config.toml
num_hidden_layers = 9
hidden_size = 256
num_attention_heads = 4
num_key_value_heads = 4
head_dim = 64
intermediate_size = 1344
vocab_size = 6559
hidden_act = "swiglu"
norm = "rmsnorm"
norm_place = "pre"
norm_eps = 1e-05
positions = "rope"
rope_theta = 6000.0
rope_fraction = 1.0
qk_norm = false
attn_scale = 0.125
bias = "none"
tie_word_embeddings = false
parallel_block = false
extras = ["capped logits"]
init = "uniform"
init_std_qkv = 0.0448
init_std_o = 0.0
init_std_up = 0.0448
init_std_down = 0.0
optimizer = "adamw"
learning_rate = 0.00213
beta1 = 0.95
beta2 = 0.95
weight_decay = 0.15
lr_head = 0.0102
max_grad_norm = 1.0
warmup_steps = 510
schedule = "wsd"
decay_fraction = 0.893
decay_shape = "sqrt"
final_lr_fraction = 0.1
batch_tokens = 65536
max_seq_len = 256
doc_mask = false
train_tokens = 374600000
max_steps = 5716
dataset = "wikipedia_en"
Each number is 500 + 40 x the weight over its row's rms, rounded and kept within 0 to 999. Layers, rows and columns count from 0. Numbers have three digits each. The size before them is the row's rms in percent of the matrix's.

# gate: layer 4 MLP gate, 1344x256, rms 0.078, rows 1185-1201, columns 0-127
# up: layer 4 MLP up, 1344x256, rms 0.0707, rows 1185-1200, columns 0-127
# down: layer 4 MLP down (transposed), 1344x256, rms 0.0624, rows 1185-1200, columns 0-127
gate1185 104:467493466544543561469489513548500564432559491460509605496466509476439514549565511476473504514510482479575449466463502523423474552460458445479537518552555549511518492512552495518490442507453558510528437537547482425500511471497536460464515482554517478496407477497504509503513476450514509497501580502537500467467540492516601581465559518491497515443442590498520482488574500394529586531474
up1185 099:447509538512507499500529521491496485503488481541504498495533505522491496518511506477539584541534459550433470466461461527370471507551500540484464407559464499507482499587496523504485503500577505486466478625480487448487475486463463448563474519475480477499520482481486422479499472486500546501470511524512413434511478546507521532460556592491475571589529564514516558459527479468476478475431
down1185 098:393447551508479500480521505537549551487477458566514512526589491481543467529422445573515543478497452573533449437484498484473470499470433420405551472461539532501507534537495516477487544470531484462481540442569519477589503464436507489517491453406535493481439529491430494503517467459561474530550518486586460482425458457497561464432515505571535492457528451535474518461505487514538465450484
gate1186 104:462471512550520462427500488525525436577456568513537504447502458545525510511456494526574523467481504520489451471480466457479454439503478477490502569443548487437462484533493488518511419465563519488516490506512491525548459466594468507563528581482530476470495512463502514490467571473522436523532470485469521411495528540479390546590551583579536497514456448474478504461497498522476516559458
up1186 100:534403515501453574475514454519502471458453487471506558504480511429562575502499521516485474506461528524522457404539527403486457565434440442530524504505464522502467554541485513532566498504456461474487482530460535451453523539516489503506477482464455497506452490534491489587525500507517500490463427484550501484532525517410559557507521478481473485397489442476456532448486539513470475473412
down1186 100:531433502503453517525545514525557475465561426465532537510484470398487500428446560418484503519542474459480507455493564509452502550530475468460473466459501524544512497451567548532492526524503498458439542490556493453466495419575489513507508415526449462503508552522548471549488552430509479433507543433441507457495505446489475546517504495495531475534425516576447534456379503449585509573490
gate1187 100:481520434482525538495534490504521423475491582501443466498522499599510433511516504532549445529434510481477499439479512493479430452434460567503442462536582460391544529493515518532543528493547522530513473469471562454504490474509442585455470478474482513544485515490415540511501397475479504480523556520523492503515481464525491438483512537523478460565513504464570478505485421495426503468591
up1187 102:476604520491444503500534500421511487518508470497519507505444542540605475483500515546554491526463507554542459482415528504475515469521484506615536522466412543541502458480495458515513508494486427524534456538497541528456442478450506484466435421514473492577524451515506483495548482517476578550453476528448497584528482471469491564355524534542477561439538475478433415493497479514576515529476
down1187 104:499467438498489417509488480490520512548497509445531577538525547495468477503451590488453548536532499450518538563493467581505475485474509538504491548528480502598476470525495483516469533479512514422490474513536463458612538537473539466552463526450449394518526474489614481573518531491514443410500544460526506453468422506563550455548538527503543504529516445497470451518548490511490500476499
gate1188 107:480433550524481468468525584543505514469495470571580594501443479516463486443442511517513445531597519515524522517524491515506464523514504549505489538525501466433480535562471534511488447451530425503468438500443450477493514489518479543566437441578478513486471465490466533491484537555480472478528447499474507500527573480455607509411592577467521602451461505432474464548534466492466482496482
up1188 096:499491508485576588487513405510452515479522533498508525453513530455481495521444475489467546533466449382479412453535508436467537495519487523469481423450580512448510506484540519550580459535488480552497558540537520605505585479547464462416545484501490481501503558419538430422505489484507569465466548475546455505429511542548451493553479529442517507435465473549505453523482486453467538524500
down1188 100:449481485551511513508547417496452534533460568569489454486518473522448520584477476485509526572454494501463486508433438486512466517514505546494508541435509487572527428464581507501490501494459511571436495524421491479513566487551521457503491488449438580490495528455457498493525510492553500499539532514470565433492493472510474447594478531506519492459491493531499519501514492503451544557500
gate1189 107:438539458489504505430454512493512583525517555540442466535530511498488566488472463442500506477504584611519438571474502522496465528428494536530540541525581480396447449457462529476495472512462566427498486513566476489504445532516511534515476496534512515452458488495452451509471422460415556532463552509486490503434436514512469465573477529523492520561501510503467536507519407458524508559500
up1189 094:464572470550530545475558501526488465502495456474506488466462519576521536439523485475483429506508492538459509489363528457504519543482477522497535484498465536445514546473473462414532435513459418480498492537471499498519483477528436470524453533539529459386521471495533489495450538554473528614484488488510506516447465488437456503538505473472465475492548521529505545521487425559529483529543
down1189 085:545473544526455516508498479518491513485494523467536549455539446488514473532576493552513540516569442461480512404511514476527515494499545485433470548426511502602542522497507561483472468483524424520507508502523529467491545465491489551470486540513388448540509479585521550520615475458530463461509515442505484511503525524439511508367391584506494480487511480502515418448548556619491513478495
gate1190 106:487511488460483506470533513473548534532460567578544480435409518491504486522535478513507552524477523487431450575485484524476540413558513481577512461492459500519557526559519442516502440546513497510506512556401458459476536463516533511483552445518476507478496546468511498479465411544460534434519476565453506513532503493492496490593544440505474495524438555474516529544513502440506513471518
up1190 107:461520490511540493445569533485538426448528469525504533530541510550519477509451471524503513524472492497513459525477510542476532448540498527564550482559439512482451554511487473512499493523488461516571519527507523537484480510496547521515461500534436487492538481514500495494507477519458496474523449452525569556487455490489407602434537537532553486485539489396530521561421516546476525512454
down1190 107:594547435563459410506459521506461525519524497493582501474464500542513532500499525476483552591477496480418499550505533468497477481461554549493486524557526521500446525445491516480443541532438513486499508610476524469534589526534555514487515593511523520445537489459468482428494455486474533531500534451518561494444475419495455459494567552504487471531534467460549563536514552459533549491464
gate1191 097:507469585502472498435441487435443434561525468533487473526514430468543583538480458535474531412503537511495497422488517509474512536529504492504534502518507521424538524485554452503479523485435454489483525522424511485538543478531496435510437465493502480558556499499480496546456446535509460416499456490474509504495460564525521494466540463494577510425490516484515489529469516420451478495455
up1191 099:457521495530484488504469537422513454448523524584621551463473515512550460534521547543491536479451480510497497470509470444520533484437503555502458516499448505480495469504552483520465553471477493504547478508492459465469468560468563469531405475528526517483456581457502471469528425501515452534532473452466523641511494477564544442534543541464564545488516546529544536523472538497467501519541
down1191 102:518502497494481481524496472451563582521433491442532516505480477465450565543493525525522452588466490433519554555520524564493464486526534490515538535444482455527554502455496479525468597545484478464485554519529544520559551503521468571504562482496515534524514488505509491513526583427506533390480454518557524626526493461500478483491512476493450526464524467494431455597540554593495462565502
gate1192 105:526492437571454516521557471507495542465512467541519526461477449558519537460484414429518481453433582513505409514471512461509531475514513491431443528460447423462505532513527460542498523507571512484567528449476429542499492479451503445454506507439478503481515481499560523503496487484463516431479483515591529435528474510511516420539530535483526503484493533516462478554454409501456548553468
up1192 102:561536504495498483474541470467508470475501483500472435506537474486526473449510425473499489600531460524438481426567427463498497554500471474532514550475530515467549536597536545565491445430474419513492519478469539521438461464478412489531516489525511513512528464431482527470485517540475527535502450506511576538461517479544464534565534496466532517576501499534505551530463501496452457504482
down1192 101:542532439548489504478441476556523466455559474514538528482618513462525604458476478464541439572527468487447440488478536388457426501425486547444481516532484466537433507533422555471436533523622497547558499520505495459497496510564512515494446535525542585453453521565503543449456420479436503467577458460497492496527527481486485463513496534463559494475480447426490471485510507514484525567561
gate1193 102:468500442476494511503497535511498503580474468593568420517439456523539499491482457586503570529506539531465477484489468468489494445501520462465510445532543499467564548457476544489474455457533516523468456489557471527484476508492470542476556559498509456470539531475447559490431520506515459510531469426543505495517490568528456498478527529556517505492474536485548473548515534509477517515539
up1193 105:495477480488526479500502470475521494609510525532515441472519517486478479464464456496538493495557447498485497497507566511507481491530529511456545497604386470436473505470487482519511504511480507541508514529474503468540529519569510453485519506456520460569497489551490529443604509550534532429498505462438518459530450399490483489541470518448482381453531448482470484536393462500478458509423
down1193 099:538520432523513485504471498467456446527531476506558490558475465513500472513530520508467479502477505472479436471532493493466443498472485536526569462426498504542556495452632503444484451499503532501550497466566527519551472466504487456524502426496521476465429537495480462490462508488495549499534548444540467482510511530485533484509444522553482487475530499491554553466540536335530539485552
gate1194 098:553551479453539537487568532491511484509490503505424487442575511519494557472541475530452489509524492454559495536394486541408539494534475491516460488466495520504490536513517470465431460499539492494550488536450514568415552483554539550474469492513520559424508529538529520525542545429490512515611513476503538526497547472553438546450497499509485527528464487513554560533591487508472465522617
up1194 100:505519487532445478531483506499558492500427475538436475571432454516521517455468476538509533465475515506557485500537559528520561568489472470536523535416474414454533502534515429439547461544510458565524429490523551558431478497544510487472546472512520474462490507529494448515458466558531419487508502450499515518488504467483497478518542543559473509438527503485499513459503489519462452519498
down1194 101:455469538496532559484489488567417462565497481514522558392471456507492575469467543502477507548506484500506592559474435546452433548439592513462478451509494461549506544522538503537532491483526560518537527499514521559429484447528505516488546494553535555497439489500463536454466505550435488476535576449508419433519454547495480520557481485524460498571534462532430524535502489457498468466542
gate1195 103:433470441493472482426510458424471544487501480455478561500369476489443507524552417548559502544563522573493446583458475442581469517546526457510556566480530505493516544516515528486479470473496499453480513492508504405519496403492506468525560518544497474468454471495558510497497445470458447475488532497513534480529540464445521574492492549526603475461447506527543461434525441481540482561438
up1195 100:481530491544473446480520446470559493542482479569459413456535464548492514452482568567456474546477476490502494425403472476524531517540530566399571595512543496453508521489509446526554490446503515549509432487462523482481518509574554551510596507592499549527500474553523425484571546500522417546523490433508534476455441448502475529520475543479497485458580540527558508514438543492435476523513
down1195 102:482475470492533544497470520500546515539521514571576441504442451460505497453422444499512511523527488478494535452489486502381497438454531554459453477508568489515470482460541483469484515527538560591607523524454495504523495472507515497485460459434502458471498481520489482483512502507528504510539472486514494535479566595461451519620533550505586522559464523487486460528516467491572575504488
gate1196 100:489544492461570462509506511576469508550461499525536473482466463508534526512470594598481548531453536518460508522438536550576481457483503500525556493548519519468377502493467531511471481543469478497466461511478514420482439504506554487482455405560493529480449556505427553534474462469504499530550414510467469555480464426494494532475538509521596472490546544444514528484494497408484496481418
up1196 100:454530449477575510484534554505466451544503469532559472552513532460501512464535480550468475557480577445570508589485416576520542528506431433499481493459406470501489471579528523497551521510527515489461459473527489463496464526513503494492488500445486548515490440488434578493418519522484498568467501468550450501528492483515516495461553563466481564427485470500508509515481438505570518508486
down1196 101:413492479491468491485514510510531555544493537433537444503523467569513453521491542512613465545522542534542482528570463505432519496441506570528474516505479505476510569494522469521421509534534488438566518583498525481487459472447552529544494497481525484571510474433474464494540465464469555594497463553476513528437482505558403452454526488493507521475481488535519501411481497522548483502561
gate1197 103:503497504538474511422513468504496546491436523522570460470491520600515449468566456403567502567517504523542467503496484427490443493483532407487512471424487539497491516550527518525485477450520507581551489461510495537497464522544475461430540497572443563476520531400504511415512475498471473552532571563471519503471571468503502463460558447551548484478537480489521534531485502454486492555505
up1197 106:392436501491509493470450419424493546547504523439487497493429574526482544532488468473487436550494515550455568420497561556624505494517425475526478563488543485508445490447483503452559527520474526475467513456541471479555534493552472478498459516423471515511443524464512539469507478478516549510508451507489463508460534490558535499479486460523423515423451526483527482562438499518496494473527
down1197 103:511492527489462541486495533435461501471455529485448473436473543505459355515539449511466476504620472473486443500501542424525484475458459489509462496517509413556461489573477500440443500410462499440571492531473554548551462517450473534519535464505522495535469499500484558608518479530543541461468444500448442486421518528488473430564511526488532532504448444478517535509554507462516452496532
gate1198 102:562509500493487548478560499495466526488469524601471543614470508526503494537486466518461503463512491493511569484473487517520508466511574527566525460454473544465508488444549417466424449524478567471536523471543468524568435439514399534598555515452509511478516455407495527540542516476526471530552499486519618547538469522505439448454530466497461505547466533413555519478461439475471501507554
up1198 112:568564512436498472533497515508571531531456529475469537504484504501493470522467598506472497498398485456461510464454503623493561506516514567579497509446424537546482547524497485514402460547532508422475519459531446561546443413493486458535527559563559495497487492434503483494535511453511414509505492549536527415543475537441490532447489478571472484473449513492527533535429497552535458468523
down1198 095:521541525443471409467473502523534471529508490516520517516463472461523470514465583442491528492520464506508494483510490604504532526471462500523518539507479503536473541534314505576462449479513502494466506493573526518531487519565530469506456514544531506541461489511450469554504522428552486494527573530535455508543535440442454564514558488605482463473416530495536510491475489609511523504528
gate1199 106:530498413505504555450562494482503548484497441543528490512508537449537460447495457453439469470503473471494386470472487561554459492486492469489501557501533488538519630503492505522470473477563537509495492552414489524504591444510519518504468456483603509457515468456443461476498515461445525509520519500475569438455522470490482506422487562580542465475432541420540526521497464544510468580535
up1199 103:529515483463509515565602558500501506424479416464549525530488500419469467438463525519415499450530607569443478543542540534456456544462533481506479507480491515507489527456473586502490530555538503547452453528480488529510526524476546525504461408568493439522451495492396556478410545495468528485565492529417494493448533556465531502513485520554449494425460524470475572530549456556519541532500
down1199 098:498488552513525475496509496464487452451557481475489533472501581437572490504539504496470507501464532516399482553589392502539476548406572506617489523461523535446503483512328552460531501457531541552485495543522504566471519519590471488523493499491531466507481465513458475464480510473491488541467472527469532463464509521552486487518363448502545496500481543502484477552479510618589499523503
gate1200 097:538504500506507522517497477525512461573597399528510473448426511492483560514472539553477457426562538460494484484534544481514475518524457475496572491527534495503479413451544474477460465503473462525561552529434525558499507451464473607507510524516530489485438437454514492572487489581484424465627533490536528534475508553553534456489492558448442483457447528487538579520529471486492483466567
up1200 099:459575460510531490508481500444502508435500497517453483527485554570524498491509472444508483484519499503575459537484463494501370413482455464524510561555542456459499471492479514469491465445498506544463498504581490510530527488514577404475573433480482483512459467525523444471488540536495500470468527496469543529441486485516516465516491490401535461515528517530535430542446449543532455494498
down1200 098:445429479482520556531493526511489554547526480499527535443508526475521517457461511462413475420514495517565406521514437553563484509490445495489535465531442449519475448412473411481488477498525509529486477551515528514528491472488477469537435520515509431541439475458518477505541544564471442473496549432522493510469471507556557480509489534492533411490484494479512501534585520575479519516582
gate1201 098:509424486441453521519490534488531500488460500525499592493495541517458492586446547475540514479515472472533540532446539521534493558519502494633446502553494469513527524522540447515512474440502501487481448530554486483509424533487456496529471561448518468510544511473585489592480494553479494510474463465459539566454430538484413514503467437457504512493516555451492563503557544453566469493464